Each number is 200 + 30 x the weight over its row's rms, rounded and kept within 0 to 999. Layers, rows and columns count from 0. The size before them is the row's rms in percent of the matrix's.

# layer 2 attention key, 256x256, rms 0.0696, rows 160-255, columns 0-31
108,216,241,204,167,201,202,185,245,200,220,157,243,180,206,201,231,219,205,215,190,223,186,153,163,168,177,199,171,203,160,159,155
105,200,208,220,264,197,171,213,168,166,206,211,170,183,193,227,208,214,198,192,211,236,213,194,232,165,191,243,226,128,186,192,161
110,220,209,239,224,170,165,191,236,211,157,197,198,161,208,216,191,215,204,215,204,244,205,223,221,183,233,138,253,203,184,187,220
120,198,204,218,217,178,167,270,194,284,196,194,187,234,245,196,182,177,183,171,148,184,186,173,216,232,178,224,190,138,213,192,231
115,214,196,206,225,256,161,216,189,195,177,199,195,184,201,152,195,204,171,200,198,193,183,213,178,144,229,207,169,175,219,216,170
111,239,143,178,199,241,206,167,203,236,224,175,224,192,203,243,215,244,243,244,208,216,259,191,187,219,181,173,241,226,204,318,209
104,163,184,242,182,180,185,209,194,239,280,213,205,226,137,241,214,187,247,150,205,234,234,231,174,216,188,253,186,159,194,171,220
110,188,158,212,216,251,180,163,194,214,206,227,225,165,186,204,201,194,180,200,190,224,227,170,213,222,158,198,157,239,139,230,194
105,147,205,227,214,276,188,194,209,197,202,210,171,208,193,224,191,215,196,253,170,157,171,187,223,203,189,180,231,218,261,218,183
108,152,206,170,202,183,223,227,291,243,188,209,209,187,160,183,217,215,226,223,211,198,218,204,199,193,212,235,201,181,201,159,143
115,190,205,114,184,231,210,200,216,215,171,212,168,192,191,185,204,241,175,232,196,248,236,204,197,207,260,195,171,235,167,173,167
112,203,226,217,215,250,227,241,182,189,220,212,215,212,189,258,281,213,207,232,213,207,171,119,146,179,158,180,164,234,200,202,248
113,212,222,176,229,158,168,164,219,203,206,211,137,178,249,207,265,187,212,202,170,218,219,219,206,201,198,139,215,213,212,188,229
110,214,178,214,174,150,233,239,189,197,214,218,187,220,169,211,208,174,237,225,235,193,180,188,217,224,197,216,230,111,156,245,203
115,206,204,243,231,158,242,183,219,135,172,184,240,208,147,237,188,226,206,242,238,203,168,249,223,196,190,261,184,228,207,187,210
112,169,154,226,174,216,207,166,159,211,158,167,149,211,147,207,236,253,197,245,194,191,154,210,211,209,218,205,155,240,212,247,152
116,124,221,200,167,182,194,242,194,151,169,176,259,244,197,208,266,178,176,199,194,203,238,231,220,156,253,212,223,235,206,179,216
116,210,167,201,217,154,174,232,223,185,189,232,235,183,222,230,216,238,172,167,208,227,181,238,239,198,119,156,175,189,197,199,179
114,194,174,168,215,237,239,178,221,244,226,176,174,210,137,212,214,217,166,214,189,180,172,270,185,217,236,249,191,186,161,206,187
105,159,259,227,170,218,161,212,213,150,212,213,222,261,190,182,201,170,190,227,206,203,195,264,225,209,197,159,238,189,151,187,193
114,229,163,218,233,186,148,183,172,196,184,222,217,167,200,234,137,179,209,156,271,248,170,238,255,175,180,189,232,168,228,236,202
113,216,192,166,215,181,218,207,173,163,165,167,167,156,221,215,136,125,217,231,221,226,209,203,238,179,244,183,173,160,191,178,243
120,194,161,169,202,168,161,218,247,178,176,244,246,207,193,162,169,160,235,201,234,168,248,153,217,217,236,182,207,217,197,145,211
110,207,192,209,190,180,222,202,212,183,189,203,261,254,218,204,210,215,199,215,191,202,175,169,198,211,215,255,222,227,207,254,198
123,267,202,247,170,168,173,210,179,196,226,220,183,223,183,187,243,190,227,205,161,215,220,170,115,196,188,160,153,206,157,192,174
113,241,203,188,204,202,225,210,202,187,206,220,202,240,226,158,175,241,159,203,198,128,175,241,219,209,147,243,220,182,218,197,185
108,171,210,201,205,230,163,173,206,208,255,199,258,192,264,190,232,236,171,179,172,229,221,159,229,190,227,171,176,234,222,185,167
110,188,206,126,174,179,204,178,184,272,242,189,199,202,179,189,170,187,188,188,212,186,256,257,206,196,184,221,205,235,240,179,124
112,179,203,208,114,155,233,240,227,201,220,169,167,164,206,172,180,220,196,257,227,168,247,251,234,190,260,233,177,184,222,197,234
113,244,193,206,268,171,188,186,164,180,174,215,253,184,221,184,232,231,184,206,229,180,188,145,178,175,210,166,241,218,184,173,256
117,196,151,198,235,129,186,178,263,229,214,217,226,228,198,188,190,203,237,242,191,153,208,175,201,156,211,236,191,252,204,190,219
111,223,245,198,233,180,186,200,227,183,199,160,208,178,241,216,201,187,231,209,180,190,221,185,211,207,159,176,206,242,176,218,185
106,190,199,171,225,225,189,231,248,190,207,231,203,191,168,216,142,222,218,190,125,183,218,204,224,173,216,180,171,181,125,171,174
111,192,192,220,237,143,212,227,130,224,139,178,178,160,190,190,170,230,219,183,165,253,188,242,178,171,240,181,205,197,201,174,154
117,253,216,182,193,151,219,190,179,220,213,174,203,214,209,184,218,122,204,236,230,213,234,172,196,161,224,175,213,285,233,192,196
110,181,179,235,250,124,178,178,198,192,192,158,210,218,201,201,218,193,186,201,198,163,193,210,211,224,146,165,213,162,189,218,203
106,238,147,206,259,240,163,160,260,148,259,166,231,217,178,175,279,230,220,189,203,194,149,175,163,194,197,209,229,277,211,121,169
110,168,219,153,191,220,199,166,152,206,253,202,215,164,181,200,159,197,203,169,171,215,230,158,228,211,235,189,178,212,200,208,153
113,251,190,199,217,210,225,195,215,211,186,190,166,196,213,240,243,156,205,209,191,157,153,158,137,245,216,131,210,236,221,209,215
111,257,213,228,229,242,203,211,227,147,234,222,186,139,199,251,158,202,243,210,215,193,242,213,165,169,204,180,218,163,227,213,211
115,169,180,202,273,192,218,181,171,155,193,210,163,204,238,182,166,195,179,176,151,185,175,197,255,183,205,203,208,135,193,162,207
105,160,146,201,210,136,182,221,195,217,244,203,209,231,240,249,131,228,211,261,150,219,205,187,201,219,184,203,175,225,203,148,166
112,199,217,201,160,236,215,217,189,170,199,192,204,186,218,265,196,260,180,207,172,186,158,225,212,225,228,166,206,198,220,182,199
107,202,188,217,158,223,203,159,198,211,190,197,206,202,205,220,158,198,215,176,183,156,190,248,170,210,163,182,231,178,189,220,236
108,180,212,223,207,169,231,217,195,202,190,226,219,185,210,185,190,195,188,159,160,245,227,182,211,233,183,208,207,193,133,177,218
121,210,242,190,173,188,239,120,221,156,208,172,99,203,195,180,210,185,182,214,175,185,158,231,184,226,196,219,186,136,186,210,231
106,166,241,175,193,214,197,166,189,236,186,213,185,189,128,183,181,191,174,232,193,214,192,216,232,240,167,143,154,168,113,216,163
107,183,137,223,172,187,173,199,213,173,203,244,211,228,211,258,261,208,271,231,189,201,129,200,222,218,171,185,200,190,231,170,144
108,233,205,143,214,163,200,234,231,192,218,225,191,203,246,169,206,224,173,187,209,203,199,188,229,220,230,163,196,203,199,201,198
111,216,201,169,181,188,215,165,246,229,243,215,178,166,213,184,202,212,204,152,206,217,230,157,162,161,223,194,226,244,258,174,172
102,111,191,154,171,184,192,213,228,245,187,225,196,173,194,205,278,226,200,206,246,259,252,190,143,189,155,216,227,210,190,194,203
107,157,225,245,235,261,128,240,245,227,172,196,214,197,281,215,191,224,195,186,171,202,221,236,214,155,182,137,153,198,194,151,204
116,143,196,173,211,262,176,200,179,228,176,186,224,200,123,191,240,151,200,194,150,199,195,208,155,193,200,170,272,229,171,233,221
109,163,213,205,205,136,158,219,228,196,159,214,224,201,169,223,174,147,142,214,172,203,207,202,150,216,164,217,269,216,257,215,178
108,217,200,173,234,224,142,202,242,247,160,205,230,219,219,200,259,197,213,211,201,208,192,175,216,185,151,143,221,190,170,194,247
103,225,190,151,202,209,216,188,176,219,194,221,150,184,200,193,210,197,235,162,268,204,191,262,212,179,207,202,192,192,165,239,195
104,168,222,201,217,181,254,142,172,189,284,162,157,185,226,216,201,223,252,180,199,189,169,182,180,198,175,230,197,194,233,202,185
105,153,224,122,230,220,193,185,206,232,226,228,150,172,225,177,215,217,120,199,144,209,179,200,196,214,173,177,136,222,175,185,162
108,274,170,239,188,235,153,200,220,159,203,185,187,167,268,215,206,178,208,227,192,156,203,170,122,149,177,200,150,158,192,198,203
119,210,180,193,177,208,187,195,219,174,229,192,190,207,231,221,173,205,205,243,158,155,167,150,122,181,265,160,198,189,246,173,195
109,183,186,141,183,235,226,179,187,201,196,181,200,217,154,205,142,230,203,162,291,178,161,213,219,171,167,250,206,258,245,258,171
103,192,224,197,155,185,188,173,150,225,193,173,180,178,180,198,191,182,215,186,188,247,197,215,123,209,228,172,236,168,269,211,235
112,226,184,213,204,244,106,214,233,170,226,232,204,243,206,184,219,214,139,164,135,197,193,181,181,184,196,188,191,173,149,183,191
112,187,193,171,252,184,212,262,247,161,204,273,181,191,223,195,258,198,184,230,127,196,183,190,188,219,201,193,203,192,217,194,202
111,257,233,239,200,172,185,218,205,103,191,181,180,214,186,173,231,221,241,161,219,209,168,149,154,237,196,187,205,183,220,186,221
103,243,211,180,148,213,221,229,165,174,253,199,229,178,209,250,151,189,183,167,253,211,159,193,260,151,210,247,163,187,190,193,234
108,242,218,203,183,146,230,253,164,198,247,205,190,260,248,187,208,174,211,214,118,182,150,188,141,189,173,203,150,160,160,177,178
109,212,159,204,210,186,231,196,237,221,211,217,220,177,205,249,166,187,229,158,183,218,182,190,265,220,151,183,254,227,174,183,240
120,213,212,206,207,242,243,186,218,286,204,194,227,136,199,234,235,216,246,197,196,208,167,211,214,207,186,246,184,168,213,200,211
111,236,200,192,218,239,184,224,177,249,196,179,154,213,195,206,175,185,227,224,186,214,192,253,146,134,203,223,164,230,177,235,197
119,146,207,154,152,192,244,185,256,185,228,198,193,197,179,207,122,231,153,207,172,197,156,232,144,176,188,181,193,163,212,178,224
112,174,227,212,193,165,173,181,191,229,179,160,168,216,264,204,245,201,208,192,183,183,212,213,133,153,237,176,185,192,192,213,190
107,195,227,216,224,211,237,182,211,149,231,230,195,216,191,167,207,218,253,146,174,169,174,194,195,208,158,176,217,256,253,180,241
110,232,198,166,194,198,149,173,161,161,198,248,209,229,161,219,202,198,204,214,172,199,172,250,177,187,147,249,214,172,194,239,180
100,143,205,198,140,174,231,219,176,183,234,221,205,179,233,193,205,235,196,176,176,194,168,210,228,135,207,196,202,249,192,178,238
109,220,198,205,183,247,229,206,149,215,193,225,201,175,210,247,209,197,244,255,195,233,185,196,190,241,160,189,179,233,212,219,246
108,142,177,250,217,205,237,187,198,154,202,208,238,219,253,185,177,150,174,163,234,217,157,147,191,215,284,189,190,208,186,196,155
117,230,222,213,174,178,196,187,225,199,118,189,230,238,236,193,194,212,158,208,198,182,143,192,179,160,228,166,180,208,202,162,203
106,196,187,185,195,181,142,183,189,262,203,240,150,155,225,219,150,173,204,189,151,212,212,192,206,179,160,187,238,222,152,218,170
107,142,224,146,172,137,220,241,156,177,206,183,239,227,171,149,235,176,193,178,208,178,181,207,116,239,187,249,227,183,199,182,246
108,189,210,155,193,156,210,193,239,217,216,198,170,208,235,177,200,228,201,229,228,205,180,188,210,153,270,233,145,180,216,198,203
108,172,171,205,272,276,167,198,217,225,196,222,193,228,198,176,181,194,180,184,206,157,131,218,166,214,193,236,278,198,242,229,211
103,176,243,143,214,176,219,230,175,218,270,208,174,185,195,222,247,183,233,203,203,254,242,233,196,209,228,186,171,240,186,221,213
122,196,165,187,218,243,162,185,174,217,219,218,157,198,212,169,182,157,196,216,181,193,229,182,221,247,205,152,206,168,174,179,219
113,207,220,187,231,184,212,208,183,180,167,235,207,220,202,199,201,180,236,178,201,194,154,232,214,170,201,174,258,156,171,204,181
105,186,179,214,219,202,173,240,240,217,218,204,178,210,198,171,239,254,227,202,162,236,243,175,237,231,254,201,246,131,172,184,202
116,176,274,237,204,279,211,202,246,229,220,194,162,187,261,216,255,188,211,246,221,193,202,179,184,199,186,149,159,251,211,182,145
110,167,189,200,190,179,157,227,262,234,228,267,190,132,181,200,157,169,174,235,197,254,283,176,186,153,165,168,200,166,223,218,222
108,223,195,161,172,141,208,165,232,228,196,217,154,169,229,118,219,200,180,223,221,152,224,213,182,242,208,190,186,176,161,207,221
118,160,239,225,120,240,195,216,196,162,278,221,174,213,234,138,228,211,259,194,153,222,220,187,165,180,263,222,152,199,193,213,134
115,203,190,214,226,191,190,256,191,188,251,213,192,194,234,181,170,206,172,163,247,201,196,193,158,215,242,213,217,174,184,187,211
110,220,213,191,212,195,201,212,231,179,225,207,169,173,237,233,227,164,187,167,213,202,178,211,164,215,216,170,191,239,166,209,209
104,203,128,198,191,180,198,199,252,236,258,201,169,213,145,208,226,213,253,233,205,213,169,211,156,255,197,246,208,170,218,211,217
103,197,181,213,196,209,218,253,167,189,194,213,191,174,184,251,200,233,183,215,175,209,194,198,222,237,244,197,191,238,191,252,210
113,221,165,164,141,187,183,237,141,188,222,167,262,211,151,231,224,219,209,210,149,233,215,204,215,210,164,204,251,246,194,239,230
118,213,223,198,213,243,191,151,224,175,165,180,222,175,197,187,211,189,243,193,235,193,186,161,177,185,167,203,216,222,174,182,175
# layer 2 attention query, 256x256, rms 0.0757, rows 161-255, columns 0-31
112,187,204,216,178,161,218,167,216,210,216,187,159,245,125,218,199,193,186,213,219,261,172,212,162,240,233,141,175,217,197,237,268
115,160,229,174,125,153,233,232,170,282,166,165,224,186,222,196,229,202,239,193,187,232,183,268,243,212,205,265,228,206,231,208,218
114,228,224,234,192,206,178,231,203,179,234,227,224,231,197,182,227,198,215,230,252,182,208,254,208,125,172,136,237,241,220,181,191
111,211,156,192,172,212,229,229,194,222,224,175,196,239,173,227,199,280,175,194,173,232,194,222,224,170,198,159,225,222,204,208,236
117,242,249,205,195,170,210,174,192,167,260,246,164,169,246,227,198,214,180,99,217,203,169,267,199,252,203,190,236,236,166,156,186
106,228,190,182,227,195,214,208,246,278,186,189,248,165,202,208,268,208,146,251,208,248,138,196,162,238,146,195,196,245,183,236,204
106,223,201,193,230,177,195,225,228,113,201,229,166,212,176,218,189,234,216,231,173,216,219,204,230,196,214,215,221,184,151,163,216
112,237,214,207,236,216,267,235,181,154,181,214,176,183,190,205,259,173,225,186,153,223,217,247,182,218,196,172,154,206,162,203,186
103,232,261,272,205,208,220,175,174,213,208,221,165,169,213,199,231,253,202,158,193,213,188,179,226,197,196,203,194,243,238,207,250
114,154,257,147,164,215,155,167,176,170,195,182,205,201,144,208,183,191,206,177,175,184,241,199,189,221,226,223,203,204,198,195,231
113,215,205,154,218,227,196,230,220,136,243,243,195,208,198,173,245,193,196,235,180,222,179,179,208,216,224,215,179,178,171,227,197
109,199,186,221,192,199,166,212,238,239,238,210,192,166,226,180,217,221,255,205,193,196,177,248,206,183,223,200,240,168,198,217,189
109,211,175,185,176,265,186,224,209,229,181,154,173,234,232,196,172,198,215,207,220,153,170,229,185,242,183,137,246,208,221,212,182
114,213,235,216,129,194,192,185,163,266,237,218,208,209,161,256,181,164,199,196,125,188,172,196,168,193,234,207,209,169,229,217,232
109,239,234,204,198,174,206,179,234,196,213,202,157,198,215,222,249,185,191,185,178,251,304,185,132,166,159,193,209,198,221,234,175
110,214,206,206,220,187,242,151,210,209,202,196,225,209,190,276,214,194,226,186,239,235,191,178,216,216,214,215,191,177,230,250,144
108,203,220,213,182,214,182,138,189,207,188,215,170,214,179,250,173,181,271,162,206,215,211,222,172,173,227,193,191,225,151,190,144
108,231,164,207,206,190,208,163,204,214,90,197,228,261,229,183,212,210,204,209,241,222,217,148,220,192,193,174,216,208,230,129,169
111,194,213,176,209,190,182,244,168,222,135,177,183,207,182,200,169,247,152,158,222,214,164,227,160,259,198,207,179,205,191,178,223
114,203,181,203,204,222,169,215,238,213,237,204,194,198,207,218,157,191,226,244,212,172,158,190,156,249,173,155,175,180,217,180,185
110,227,180,223,204,232,149,201,231,222,228,267,163,203,214,193,216,217,166,124,168,185,163,194,207,243,203,199,140,161,208,213,236
122,244,241,176,209,210,207,210,183,229,180,172,182,191,192,234,201,218,220,153,162,189,124,160,242,227,240,171,194,240,170,215,205
112,192,227,217,210,215,189,163,179,227,168,220,209,210,180,174,223,245,207,175,224,168,231,215,223,221,200,153,201,176,236,182,203
137,220,229,225,219,203,214,210,198,207,178,199,218,220,207,189,139,225,190,203,200,178,177,244,198,204,178,184,199,219,157,191,163
127,161,216,158,178,146,238,185,176,134,206,197,154,228,181,173,245,176,218,186,163,239,208,210,233,169,243,167,230,251,224,197,209
113,170,174,223,205,179,202,211,197,190,220,220,215,209,261,173,183,229,218,211,186,159,277,243,199,154,240,278,189,202,208,174,152
108,238,248,202,254,156,200,165,167,182,152,155,176,210,218,196,205,172,218,227,188,181,219,233,272,178,177,235,196,161,156,226,217
111,177,233,195,237,223,220,196,266,164,191,185,172,189,201,200,129,247,211,149,183,244,179,129,164,198,229,229,182,200,155,195,187
110,201,158,151,185,199,251,215,225,174,196,224,212,188,195,213,153,187,209,176,129,202,201,184,182,165,192,192,210,123,167,228,179
113,230,241,166,187,212,187,255,202,204,177,187,209,194,204,205,191,208,162,182,166,152,193,200,147,173,161,158,201,176,198,252,191
119,211,179,193,208,223,287,221,165,198,220,170,247,152,184,179,204,130,217,250,232,187,131,247,239,226,196,204,198,145,196,161,161
107,179,243,217,181,220,174,168,200,227,176,201,240,121,171,225,195,211,228,107,184,203,219,222,183,227,257,225,187,230,191,222,238
119,219,227,214,202,165,191,207,245,200,181,220,230,209,193,247,183,200,171,231,195,204,203,223,202,199,177,162,220,180,226,174,193
112,181,236,218,172,190,177,231,214,174,223,203,260,192,246,181,221,201,187,224,173,202,184,187,215,238,220,226,203,232,185,171,205
125,191,180,168,201,188,198,166,187,162,178,230,147,191,206,167,180,204,220,157,146,206,191,210,243,191,207,215,212,201,214,178,190
103,204,161,177,196,239,168,206,207,228,197,265,219,180,153,225,192,220,202,177,181,199,217,147,231,259,144,194,135,168,251,178,188
110,164,222,219,200,206,224,183,212,240,193,201,192,202,211,240,173,202,204,217,229,197,183,228,181,246,208,239,138,230,222,233,271
109,223,174,219,169,154,186,187,239,175,180,196,220,243,131,195,156,208,233,156,213,171,187,135,228,204,188,252,194,158,208,148,200
108,154,243,254,186,206,197,261,223,232,188,237,163,172,193,206,248,209,217,163,233,217,158,166,173,202,212,169,186,211,205,248,203
108,244,245,187,194,188,143,159,224,197,163,146,207,208,157,231,211,211,205,225,220,174,195,214,150,208,181,209,232,217,192,211,276
101,243,285,196,155,216,165,191,186,241,222,198,180,237,179,199,210,242,176,203,171,185,138,248,165,191,212,225,215,202,174,209,264
112,214,199,216,211,255,233,165,202,196,234,193,131,202,191,207,239,179,229,193,187,242,222,158,181,172,196,230,184,210,217,212,217
109,228,150,211,196,219,175,206,196,193,231,167,219,197,175,174,205,239,201,242,188,236,190,192,180,171,219,201,204,231,204,179,182
117,177,197,220,175,193,208,275,234,200,189,174,227,196,229,225,195,163,200,238,222,188,177,193,199,200,149,233,168,196,238,242,162
115,215,154,209,193,240,148,164,225,205,220,218,167,186,224,207,154,186,251,187,188,137,235,221,183,185,200,209,240,236,173,177,180
109,228,194,173,227,212,204,181,230,164,125,177,139,193,218,180,202,227,224,153,208,255,257,224,195,220,199,182,156,225,158,246,172
111,217,200,180,167,199,209,189,182,250,211,174,196,208,177,181,207,141,212,230,206,220,189,234,187,231,211,227,217,197,197,205,210
112,131,206,239,148,171,197,236,221,159,223,275,235,199,171,226,206,163,204,197,198,212,215,184,222,154,230,181,224,182,235,194,187
102,141,221,263,223,172,219,165,198,182,175,194,218,186,236,225,185,259,161,198,178,205,197,173,205,200,214,207,203,237,202,224,202
106,181,211,242,184,195,197,192,203,197,184,151,220,179,236,150,225,152,136,234,212,223,181,248,206,225,204,280,217,154,195,232,183
107,202,191,172,269,219,246,190,208,178,175,226,225,136,227,212,153,177,181,169,242,164,202,257,205,185,193,239,144,188,167,144,185
119,287,153,188,261,222,221,190,193,234,250,217,260,176,178,227,228,198,176,150,203,197,215,204,159,237,211,256,168,212,193,188,215
105,189,240,168,175,155,178,200,185,192,206,247,195,211,224,168,213,214,193,205,167,205,185,207,199,195,215,232,104,204,224,228,197
112,134,202,223,190,182,208,215,200,168,217,210,178,209,181,246,201,210,192,206,201,208,234,248,214,139,220,198,210,201,189,193,182
098,151,220,205,217,188,168,194,185,224,203,224,255,192,201,198,199,195,187,237,210,222,190,201,246,263,180,201,196,155,192,228,197
109,252,169,294,195,267,168,218,163,196,233,243,226,210,251,222,242,181,214,235,202,242,196,166,172,202,194,199,196,169,250,210,201
103,229,209,231,185,131,158,220,195,203,220,203,174,96,233,195,188,216,235,209,237,195,223,246,193,214,215,227,161,217,182,185,243
101,210,179,265,179,157,196,254,178,236,193,203,209,242,178,225,264,168,162,168,180,211,152,216,223,205,241,186,224,219,210,162,178
126,174,179,212,213,186,272,220,203,177,169,152,164,244,255,188,146,182,206,160,209,199,263,227,232,174,201,227,193,183,210,208,179
102,178,187,221,231,215,149,196,221,173,181,228,184,224,184,184,180,188,245,231,190,218,193,173,191,217,209,207,194,195,228,211,194
106,206,176,229,245,197,226,241,222,223,179,185,265,175,219,196,102,220,175,207,231,155,237,209,172,168,201,214,202,240,168,213,214
105,187,216,179,244,121,252,177,192,159,197,219,164,228,180,183,204,195,169,219,149,216,226,238,193,200,161,208,179,171,240,205,213
111,177,182,186,189,188,187,159,181,214,200,212,235,164,217,188,192,180,235,167,237,208,238,221,192,209,219,196,203,219,203,177,172
108,162,211,213,190,174,220,197,223,218,164,227,197,177,233,217,167,196,207,156,181,199,177,171,197,191,185,208,145,192,233,214,213
107,194,242,174,205,192,203,192,169,191,172,239,132,297,248,170,233,199,155,245,207,206,249,161,243,287,169,206,201,137,190,232,223
109,174,181,269,207,165,182,199,194,233,235,215,179,178,217,222,192,257,184,145,231,209,157,209,180,204,242,138,206,211,175,161,227
118,249,200,173,179,183,210,193,182,256,179,223,205,175,183,250,175,167,247,152,208,177,222,212,189,185,211,175,201,156,200,180,206
110,210,151,200,199,207,213,201,217,169,189,175,167,199,227,146,208,221,223,173,222,247,227,184,220,133,193,180,242,216,211,233,191
117,236,234,200,217,230,199,210,176,224,192,189,276,225,177,194,177,143,158,195,147,154,200,185,166,192,168,157,172,211,245,165,168
122,164,202,248,230,190,221,173,181,199,187,215,155,239,220,208,226,251,205,148,167,221,224,231,221,181,159,212,196,175,263,191,214
112,173,139,246,264,198,202,173,205,214,180,205,197,216,187,211,252,189,201,218,226,194,206,236,215,183,181,239,183,192,221,187,189
109,229,170,190,215,251,260,228,269,242,207,222,222,174,239,203,228,188,194,236,209,169,192,172,238,194,215,194,160,191,244,176,183
108,174,168,162,160,154,203,184,155,226,131,224,225,193,205,190,230,177,237,164,184,188,201,240,204,227,182,145,231,180,224,168,204
107,192,196,199,215,170,253,232,226,196,186,178,144,233,197,197,207,185,279,248,160,230,236,144,190,145,236,228,209,219,252,218,207
103,198,222,193,212,173,213,155,230,234,265,188,223,229,144,169,219,228,244,182,209,229,194,179,180,146,212,183,202,206,187,178,173
111,215,183,235,165,223,194,144,153,225,197,192,186,164,152,189,205,195,214,227,134,176,233,175,156,206,163,284,183,180,225,181,208
110,203,145,177,222,202,201,233,205,250,182,186,203,195,189,196,166,213,179,158,187,166,180,230,262,170,178,181,181,183,240,190,176
106,230,196,276,144,245,219,247,147,211,201,134,221,187,136,201,161,202,193,225,239,186,182,252,189,137,216,268,175,217,199,200,204
108,228,185,169,215,203,135,206,152,190,201,199,229,198,234,245,222,192,150,158,230,187,165,186,198,175,181,130,160,205,200,210,250
109,244,234,203,182,245,254,195,242,186,192,149,234,248,176,191,250,168,176,154,218,145,199,187,227,191,186,204,238,212,167,209,149
119,194,202,176,211,185,169,152,145,188,229,207,163,234,206,199,236,192,195,238,163,227,239,197,263,206,213,144,219,176,210,205,241
109,214,220,223,223,230,227,176,209,199,234,252,218,180,198,244,194,178,197,223,212,168,207,190,207,190,235,229,144,200,192,190,208
116,198,170,135,189,223,230,220,192,149,134,231,200,178,157,209,238,263,195,239,195,176,200,187,277,199,152,252,157,179,198,193,168
112,185,197,178,229,184,174,204,192,193,186,230,216,228,211,185,184,225,235,162,207,228,166,214,165,199,201,198,141,196,221,243,209
118,205,218,229,153,184,169,196,173,192,240,226,199,159,228,178,196,202,241,206,248,244,204,249,197,172,169,192,246,176,237,183,234
112,237,207,210,237,161,206,204,196,202,193,184,186,263,183,170,228,199,208,202,199,210,232,247,197,152,201,270,161,204,159,214,211
109,181,173,200,183,232,194,220,216,207,192,206,204,201,206,179,163,224,206,143,135,213,263,244,217,209,196,257,214,216,162,242,185
112,176,186,137,226,232,154,263,219,157,173,207,192,262,177,164,159,202,207,218,214,136,199,213,231,130,209,172,226,191,212,191,212
121,267,188,218,246,188,256,171,233,232,200,170,154,145,210,224,217,244,169,187,209,181,165,147,179,240,199,189,209,254,236,252,233
116,140,219,189,174,199,154,233,203,160,173,214,212,222,203,196,223,202,180,203,202,199,238,188,229,180,188,224,246,170,237,219,213
115,208,146,190,173,211,243,216,206,234,164,282,199,211,213,170,201,128,215,280,224,211,240,209,215,166,179,213,175,169,152,122,221
116,212,209,193,233,197,189,189,188,137,183,187,187,238,216,184,214,225,217,212,236,244,177,199,172,196,226,204,229,219,180,235,177
103,173,220,215,195,183,214,204,179,215,240,166,179,149,199,182,172,196,189,176,242,227,245,178,234,174,228,197,178,194,207,189,212
102,180,175,192,253,212,231,231,220,173,227,196,215,178,188,205,170,192,188,193,255,250,212,183,223,171,202,186,183,220,175,238,228
132,235,200,183,163,183,221,172,212,243,169,197,238,203,188,227,203,193,211,246,218,192,230,237,162,227,191,202,175,183,247,190,218
# layer 2 attention value, 256x256, rms 0.0614, rows 128-139, columns 0-31
104,225,212,149,205,206,204,225,207,187,230,209,201,183,209,238,195,209,182,228,191,139,157,165,190,148,179,186,169,230,224,136,225
111,205,219,251,180,192,174,193,222,216,217,188,166,159,253,198,219,221,219,213,166,210,232,221,237,188,190,217,222,230,187,237,186
113,229,191,179,256,161,171,205,210,222,180,175,252,149,248,221,197,166,215,198,207,169,254,139,161,164,220,214,158,205,214,248,215
105,244,238,232,163,175,256,191,236,155,214,207,166,176,168,217,199,222,176,203,168,228,229,209,179,213,186,136,215,253,227,182,194
100,206,199,211,221,232,212,171,174,252,210,253,196,231,185,165,173,203,191,194,158,235,218,218,115,190,209,202,207,185,184,189,220
108,202,161,177,198,207,182,156,186,178,217,215,223,233,151,235,208,163,230,179,198,145,106,190,148,195,214,179,158,195,208,189,140
097,212,278,180,241,170,198,223,185,222,181,182,254,131,191,252,227,208,188,208,196,205,195,225,185,227,185,199,157,212,207,179,183
111,200,218,186,212,196,234,221,221,169,136,184,159,152,200,213,198,193,214,220,198,193,214,235,194,205,192,227,196,180,200,216,227
117,228,171,223,132,249,149,200,179,190,169,145,196,206,220,198,161,221,222,243,191,185,163,161,184,225,235,229,163,174,203,202,236
108,141,175,133,208,189,234,243,198,188,193,232,207,196,175,206,206,132,206,187,202,148,233,172,171,212,176,216,175,154,142,134,185
111,191,130,163,182,274,207,198,204,143,218,235,223,248,217,195,210,178,252,207,193,207,235,199,197,184,179,212,228,166,215,242,179
099,175,202,161,253,205,253,193,194,220,192,175,200,203,262,204,175,214,241,234,159,235,171,158,194,216,188,214,209,175,154,172,236
# layer 2 attention output (transposed), 256x256, rms 0.0549, rows 128-138, columns 0-31
104,203,246,224,159,201,154,182,175,164,184,203,230,166,216,180,255,183,169,192,204,228,223,158,191,227,219,201,209,200,180,206,210
108,231,158,193,208,209,199,240,219,218,190,245,187,180,171,227,218,191,162,182,214,186,190,186,199,193,204,190,225,154,221,164,202
110,203,218,210,218,194,178,185,203,211,198,192,171,235,173,162,151,216,223,242,229,206,151,214,207,252,182,180,196,219,226,178,159
099,199,196,227,190,161,129,165,160,211,237,183,225,228,223,174,207,176,209,220,237,192,210,156,214,192,183,144,231,171,261,146,195
092,182,172,144,192,250,137,193,155,168,207,173,193,187,189,147,187,193,225,176,191,146,245,191,259,170,198,234,220,241,202,195,182
104,210,178,227,189,223,184,164,189,222,190,234,187,196,228,208,193,177,183,244,166,277,219,160,198,179,231,232,181,226,147,189,217
093,191,149,233,153,238,200,173,202,223,192,152,199,225,158,197,228,210,169,226,171,219,257,146,185,215,215,184,241,210,171,225,196
102,201,199,192,149,190,177,211,241,247,226,226,199,184,230,215,201,212,184,166,211,226,191,236,153,211,201,226,214,200,154,224,165
112,172,255,203,188,199,246,225,202,163,171,256,250,198,178,215,200,151,174,220,209,230,277,171,214,211,186,246,189,207,139,159,192
103,209,224,188,215,212,153,206,226,244,194,199,194,217,215,230,207,228,216,212,191,178,147,182,214,160,246,214,229,204,209,260,247
105,206,217,212,204,170,250,207,229,238,162,216,219,245,245,232,175,207,202,212,215,175,159,266,163,208,215,199,173,225,205,145,227